Weights of a small GPT-style language model, trained from scratch on English Wikipedia: 10 layers, tied embeddings.
Each number is 500 + 25 x the weight over its row's rms, rounded and kept within 0 to 999. Layers, rows and columns count from 0. Numbers have three digits each. The size before them is the row's rms in percent of the matrix's.

# layer 7 MLP up, 896x224, rms 0.118, rows 326-354, columns 0-111
106:510491508517537503484500485453493498530479538492454543540498468505514489503526447481480473558491509502499515502504512529510496497460518549480493481472491516516455528486492511530561516476542462502509498506498495496444472529487516511466511478514567500505491524493462505510484515500511534475484513494522487528467497474481509499458503476459
102:476525521460477444465506526495493496498481463500501482488510496505498481487508534507516512518473508484507505494505520429543486474494526521504511550516495517512475485525516471471500513487478488508494521500496470503499514537527489473509547516488461499500468526477456515535519507516477503482499451475489524539491484492471491518539504504534
100:483473491460496481528507521486480490464513460516471474548474515533513461498509474500458521492548488512524516501469500505522479465510515496503509496501491505480479534482492488539468487527478540466514504509496541530506503458535510489522489488502507500463521514431526527515490497466506472469458473490496461496501498507479475472461523473519
096:505508528493490536485565492515483499498526515480502529470531484543538495485533516509521496485494476492514522498546463487499516525515474501474483467467521496553448510479511509457481467503517488510533474484498503542501519485493461512539475541501510502516442474468470510501492488496489551462501515514471491514549504493513522503535551458473
101:481541464511491480488536508497544507523507474510505468509479507553484483520481510534497515525539453514470510459500515497500522460462452493495484499532531512510500530464516509491513467455501487449483543485517506497504461508506507501509489498508488479493541498442534524523465463552504492482498508493467457535532491486504469492475454479458
099:501514516485428478503518510508507501458497511524500486548495492494525499474479506506526531512540495506490529495486510505507519450480484473505453519470460498526502510480495473529551531492508470495489508501465492459521506508490538501495524462503520547554536491519518555482470485521506539492506500477516527505487557580453512527485512458530
109:483483517471510463492482518524509502502486484523494547560522527500482475468497457552512525539526467502468496481526516471509489506503519532497487518499462496500527492510510495480555476512517517502514499526525503484516491493472502533482500490518497510539504513509515479518531451494520484455519510447503486517507536479524483454535534542531
106:516471456542486510491492504509480522536500512488501483506505534566431463516477499506539509507503541473504549495496517445463497495500498515478543491518467493472496520510524513474504527544440511500481520457461483486483519500496515474511504521436517502484522519496520528454536501494525457502516499470495492485561569470531478502522501487514
104:481488497506490507484470466519483500506504549508487499524498537487551477465505501502513460447521479493519502507511521498516529499473514503507478478503504516460561552481521518515509503503512514479507532492486504482543480486491510438514508469477513533522465480524503513462495518468552455490518474490497504504491495478482471479515511471465
096:531518491527465511498451483522488482481471505485542485515514490512451483483532462449487466471484506515528516484465491514512519520505502518506481533497505504472496502502503514493577517507486476543508494504486434493511467495489528543497490564568468519518526496495469525492534525482506465490436518523484493503522504536524521485469517547440
105:539458487501526458479532482488504493535528501474478495513478497503449503507491538495514464515549479538502476525517503473504554535483492477499462527522466516478511511482458515503503541443496478512485477537482474511522520476515515509559480509422533434469518491497491517488553494486517519535513519497490479498491513474563504535502492532547
099:503520499524449489518505484477536492478492486512508526539489497524517494543498488575530472502494520522477489511481493507524498483495506528470515508492490510484515524540517493543506498491484497479473514490542506455515500511518539497523479546484498467542486447501552504504528480513534501473451491484511496470524494532475458515495514457484
099:486488497496489508491507482494467535500491514551520502525511454493542481475502539519504499503508491521498458502486517493492453482534511529490479487521506493492508516545489456470499478525475476519512505488500501522534538525533505487518528492464477491502488441504511483525474475506540483489518534486497473521423474493530520459495440466507
095:543510479561510496480503520506571470463510507510524533507503541501517521504465444499453559454507533493475530510486501476470544476511506478526518537476470501538522494517471508479492488489482519457491466515531484511461478482507522481486521531505483481495561517505500484484491489543456475537486468501529503488467494501523535512526518438467
096:467510495497513467526509527512479519537450486509492506539499522504527477493552488475494526493497487497493493476532524490503526510533509528501496476552453460481528485480478502543463481502530506528463540489527491527518513458513476466529551489499471525541515526511544525483483482496510483524556497474518485535505491512522460452472513489560
092:498519461476487511487511515519516481482519509512494508531435496481520504488520531503503496497527483495518500489507523518496452532518482484540490493499526473486498464470483492511517526513488518513514486505490491480502506541474474487546490516453507513514477538527505521454543468483549511512518529486523485492505509549532497508563505485542
103:493561487537511541489523493458524492450507534505492507452481519509532502497519494559557525511537510489498522429481491523519513490463504482500501540486486490442499524512509482473472481524533512493490493508520505520513497461487493493510468508490485496517512490537524516503519481515466484500513491557513472521441533467533551472496546490501
098:482498546469474493505491481506506526508536542497470509487501506565526482507503497489493508518458535522513491475517516539476520478490477481490488496487518493503495496513441515479479508523492484550509488498547498537475476466556510486543501476507515426477496491511481491457506499485469522511529490495510493508530444459505489477565450533502
122:501504520517534494487567511470479476477485511544473493516515474547481497519490476506513512482529508522537550451483489499549525498447533473475492476473521471469523491479530488487517483476505505483467497502530519475475543491494467465514490502543507484517478513519518514531471502504470515519533453472519505483486479528472476502493518514465
105:456506506463521524552487498473485481514463566503492504457524543511516533478525512506515496508511506493479443495514536461482462516485485520488489492515526529479502503412493474505503547499503511509429496517482495507518476472502498503504521498516529509526465509498506558489503551519485498505456496500492518512507486500500501495497526539528
114:512473542513531509531448543523459463481521495484466529461491514494498482499485504491512487504535506502540520533523488462522496517517476451494552470487555526504490506532521537487505519475528494544501470520498491507485511442518444454509491449496482494485532498507489449493487476483509457539514492511481495512495450519506491500510492554517
107:535494493524514498537473517531547538482510509541515487524488486506488489522489483495526492486544491477512493534482524447497507510489500434500508485467503496488542492557506524469489522533505535507525543471512469518510507503538490509486479473487504494493546521503496519473486516522450542503497513514498533473564496517464472493482499504473
095:506513474497505479524517524538544537513494536484454514520517493505502473515494492512519479493525518478485537476494524548467495463501524523490482540502534522471436501531485492486498530510480473508512515452557467504459470479515507522500505545480513506476531527438479488489499472548480518513500543498501543535526473514496498477511509453482
102:479506505529495495476516524522471487473503510476470514502508567503524485467505466498504504499536483528492501480492495443496511502458526515466475480479515473482524450488514527493523487511462545490504468523429471463492474515539500533454490458491463534512508541506511486476531465499516473527499493514465485521503517501515509530505450488489
093:538518524481453484428507503537523499519513437479546536503489513474523470548530523498501495497512459476504564504526512493486515469503518487455464471509470491503501556465492499508523513533478482456512544495481495533493517506514445530528495527509466499535481504470447484542525485497493489493471509467488487497507513526524468446553505493512
095:475490480553488495465489496478528515493524478445487538498486517490452513500502488498496522539480485515512529482569525493487498520551483489454491531525448455505516469528475505469484504500487511484443469483474520519488522535501519543490491542460466474485479480488502499486551492514501475490553492540479508509509518512470549480533559529504
106:459461483471518522477492511502503509496494491487476543527511500488463505508481485502566508513503531508559476501530468475494484528495481522516515508507550499513501524489495470486528509523554507500488510515486478501469510491499520522520512512468488509495501481490484493471552477453528479530549500455520513512500563489515442493535451475549
102:482505484529511515498473500496533470499491497490555519492495492462526501485485506520459458501490511502529511472470536510482510512507507522485496516501499484513506472467514487497503499543472540486495524492535464519505510480493485479536512461523497484518527460507467464509543557500522491500477533483497516446479490492477525494461467500509
102:507519504475490504455507506469477517541517489476491524484524543566449503474474503548532512460536501511500509509566524473471453496531520494518525490497477482556520511525521510494523464491509483483482510502489503509465488476515487549521505473492475498511492465496514508520510519485501481466473476482541491511549544482487475509493449475473
# layer 7 MLP down (transposed), 896x224, rms 0.118, rows 326-354, columns 0-111
097:509541529497504483515441458450484530514475485480470506481513528487535482509494520510457493443513487517509459525520490510539485500479503514512501525485486575470493506475497529466476506515517504513522535499501508521483486499442522508533525490445484494489471487507551536523457510463484528495479515519509457478565504499509474542497512486552
104:490503491514510507502515490516523474430484495522496527530493572502495518504474490527519519422480526529462480458495523475529523517520523498501476500494544505497544491500509468500520536471465491499506527477548503495531514501485516493493500474495497526568512456502520502480543514518509451530466457475497514516485473449523493537465535517483
097:515517483512537507525483498483519494488462508499516460466553506465533518478466519495564478534530541547457521501566510526489483512521465531499492474497508496474532505472449486479499482512491492492510521496484492488473484504520468511493495469521514474538503482494499490499523526481478511540471508508515537493541509478553480482495509465486
101:510464502496468505527508484486501532524508484500524452527501495513485486523475538489481496473490477537481526500519539452509539496506482497497488500510512456522505512521483498528513535474487481506454529541461475485484517486503509484535520480532466521498483455489532528501552477516512479508508479522530510489494495484570472479461514540508
102:512459529453489491468493507453448469515529498449553503467491503478484461521517485528486462469489529547506514511492508477519504533514527499511521456523470506492494508499513493507462492508511510512499493510483502483453560494471473480484505454506487485549485503523532530486517471525520503506522532500515467487508470462530489479531523468520
105:516474533508501484476505505510493495537488440490481547479504501501473473505502513532517497506455506551443504529480462484575528487462495498514477541482473492503526529478524444543528463468478479519486542509510458518509509503515490552478471491513481463486509484513476519520507488479487532507535550527533485497507508501500495504507510488535
108:468507519518538457496495510472524463489488498498512563513509474520476465546488511498510483474528542487522512506491458506459497512525510466473516513495464510506493511519443472480506475484498497518489511508481451513551464474513496483516497505474494497505512513494452465496483504514529519521489503513541478475471503503531500514475483487503
115:466473488532501457524501518492522504512520510496459503473487497499496512495492494515509509478492492506459501543469481512498506467506517470518492512523505511471504496508494544529512531482537481475491498507507486455495473486501534493495515467483504506483536463511438537508461520506542511481510525513500514447495490499522492513521505488485
099:525499530486497530481505463499501506486495474508511544487438527509525486516497486540501525496459500519471533490542480469507555494523495480506506558514475516496526509536521475524513493513494496490533567520460517489486516468514463511516464511484493484510522485456486525505461537564508531516540490538488512476476516466499480506476494486478
096:486485499502526506492490501521508496497498440521502494537474476486509499444476542509469466491491504479456527509451548512477493498479488479531509556527499479481481490483491508548534524437477485492524458477517519484467507522514530542519506516456494473494501499521470461492498489450478540467477504526484527489512524520528509510473482472510
105:452520458496521498497467474477489502531499471519492480498443522497486479507530499494510517456466491525479540501519542507554507473500529515499499489513478479509526463488467467487489520496499507543513475515547525486504497491447478517514490502439503508442464519509464479549464513537508500529510548502506521483518491495489492497531492494519
105:478514487516477532498478528470503491498508506503472504501465490529504505529499499481524502536486517495517514524465532472513480498505504445478542522512463504482507479506503545449460456450481475505482475496519465520521499496481506540510479485461526483447469516523478489505483461520520513509493532509520467486497478505502544497491486542531
098:484520499449517471488488522510469520481537518481484501519486518476523485517552536533495473525493535539485503484461475521472501519480497479504493479480511468505572466459461505482542505494516457480530526466457503514489506473489478502508525477529499510520511499508512532457507520490466506522571545505519512534516507475538506490487553483456
104:480491491487524528534551485489513492472488522522508480504520487494515481496509536410494519529458492512559478511542467500475476503485517488534503505526481533478506494491501481458485458511539500516556513476546491558506523522492499484480476499542514449525473471464441514513518494470522481520479501508463529497498500481504493517524503515513
088:516480495503513551528503494465467486488492516474442513500488516535503506506512476464519502510478503523510490499483458498517512538497513524483457517466508521515446476497522538543475497523499486505484474461592546514532534471470479485522533498484508511459476498518483499516511503540456518480471538464531531489481518490501510520482499510492
094:504485553499494515445519459480477497492502492502472492501431482472473520497508495497501502510507503496535488531477477516509501493512546493461460498503505489532475495507476497506515448538457463478511488497495486490486496474534486495492504517510507499506550510529480481562513474482488480486492542502540500480525493504497483493495491495523
099:510478444475532516548488496485537511524513474523513492526556520466523504503462506475490545481490488478475549461505478464488511486482495506481525490496502484499522519465474512496480514494458506407487511549440491509519513469491494489504465510447491507484500514497516484479468462514488497448510522462534496466547516490503511484464463509456
094:448500456492525490474499500538475492481539468469471500467474511499506546523490456485532475504493522503491472554488529497503497582534482493518493492468507485508508511497521504509469477498498488489461474520481489518520488479512500519474491520536459487526499484517480537465525461478487505546469477541526503498419519465471536494509519511466
108:508488474506533479529512496508503473506524464511462502488471519458500505497510488500493466491493517492512464524519510480524462438530537496527507511478547547517498479506476484497471479466519520499503503543507512475501498492449493537507506524509503536468454542516485515518516464503516497490490463476481561520533536516489532499504527496521
101:498465529517499486479471492504510530491502564505498495491516459495487487475479509506482497480527494501505506521489519503528507481509434522473514511541455484489532509434516516509516573485484503513494480503510488493504495513497486512506524439503506490508461531522525448508525509544484490477504472504514489473524518506518497483486478494545
100:561480532468530471473484536502425517531512472516475487485474497498473503479528500523479499496503512492531541510474439488492495550503505483515493483485482443512462511486518510456470515500497495515496477503499482512484496524470496496533487481455515499479560523471492470521494485493491511524503539465496493541500524512506522417530482522555
101:482469508531481502506501461508457462494516475528542507497531515517542485516525533516507477510489503490493488487492535485501514475475465529474505501487519521489466492499484524474538458516511515435521555495518490498483540511494522519496448523518446425457501471541511517490473530498504541490496478508550520498540465479476517489500492502540
082:469473481483464495510500485505494502453536511492488515510482540499540483517513501521501478534485471518498535508448531501531508460497538495519457549482516487500515483483549506503537469490519472521478478511470497488498522510506551541523482469488567486470500500489529520502521561540475508512546476486496521527489529503481499517531494495498
103:436459496525528486515478493468488495530528510480535492496467509450536507482503508457539507527528479538507474476506475505520491477488480486508522505525482521564489514489529476469534512561499534490512456501487497501463529488500479527497498503491546502503450480498514503510487478507491505524540481515490463474472490467506539509527488513492
087:504466533485521473476515504493476463527515526497474521483498441530482496445510493536533507491484467511479516470490478432474440482530483477514512491533550515477467496540544519480484523491504458461473452501493539493496492491498550436526460475480472513453489508509514522497474490480482485466465521526519465516494532492501515545515485542473
098:555476477528525502527478486507505504520494453469484509498490553437497487501464505508535506483491478530510501484478481504513485500475503490509469462504522496526464492498511500490547478508474479483501510507477527517541493460513509487496483476458520449570539510491501488492475488533500489487496543511495507530502500477506479485470498513472
117:529499540512496511510524510496481531514507481538514488454460491487512466492483507491484529515494466510457514552506515473515517473486531494509498492522524529476525521516483466510481488486547533484483474496565478477482491499518491511494459503482464479517478475518482489462491502518484528486486474530527497513539481480456517533526483546488
094:490522496515523488499512524498484509499484523514500540515506533468523500462523504477492498496524534478544556528511489499517493536493491518480503459490505473495465496465547536522508532502514512471532547494504505479530448478514510508508510468520522500534531534503520542538543507527491489474472499469494524519481515511464507565466535535505
107:487538467438473503471500490532499479466489459498509481508493519522534450561477513509520536503489521454506469526511504512499476534473462497538510527479534531482514453519495508546483493489476475454513504485494467529530483510482549512521469535491521462504540457532542483489473498492512496497493489484494524494501523476473502497483508539524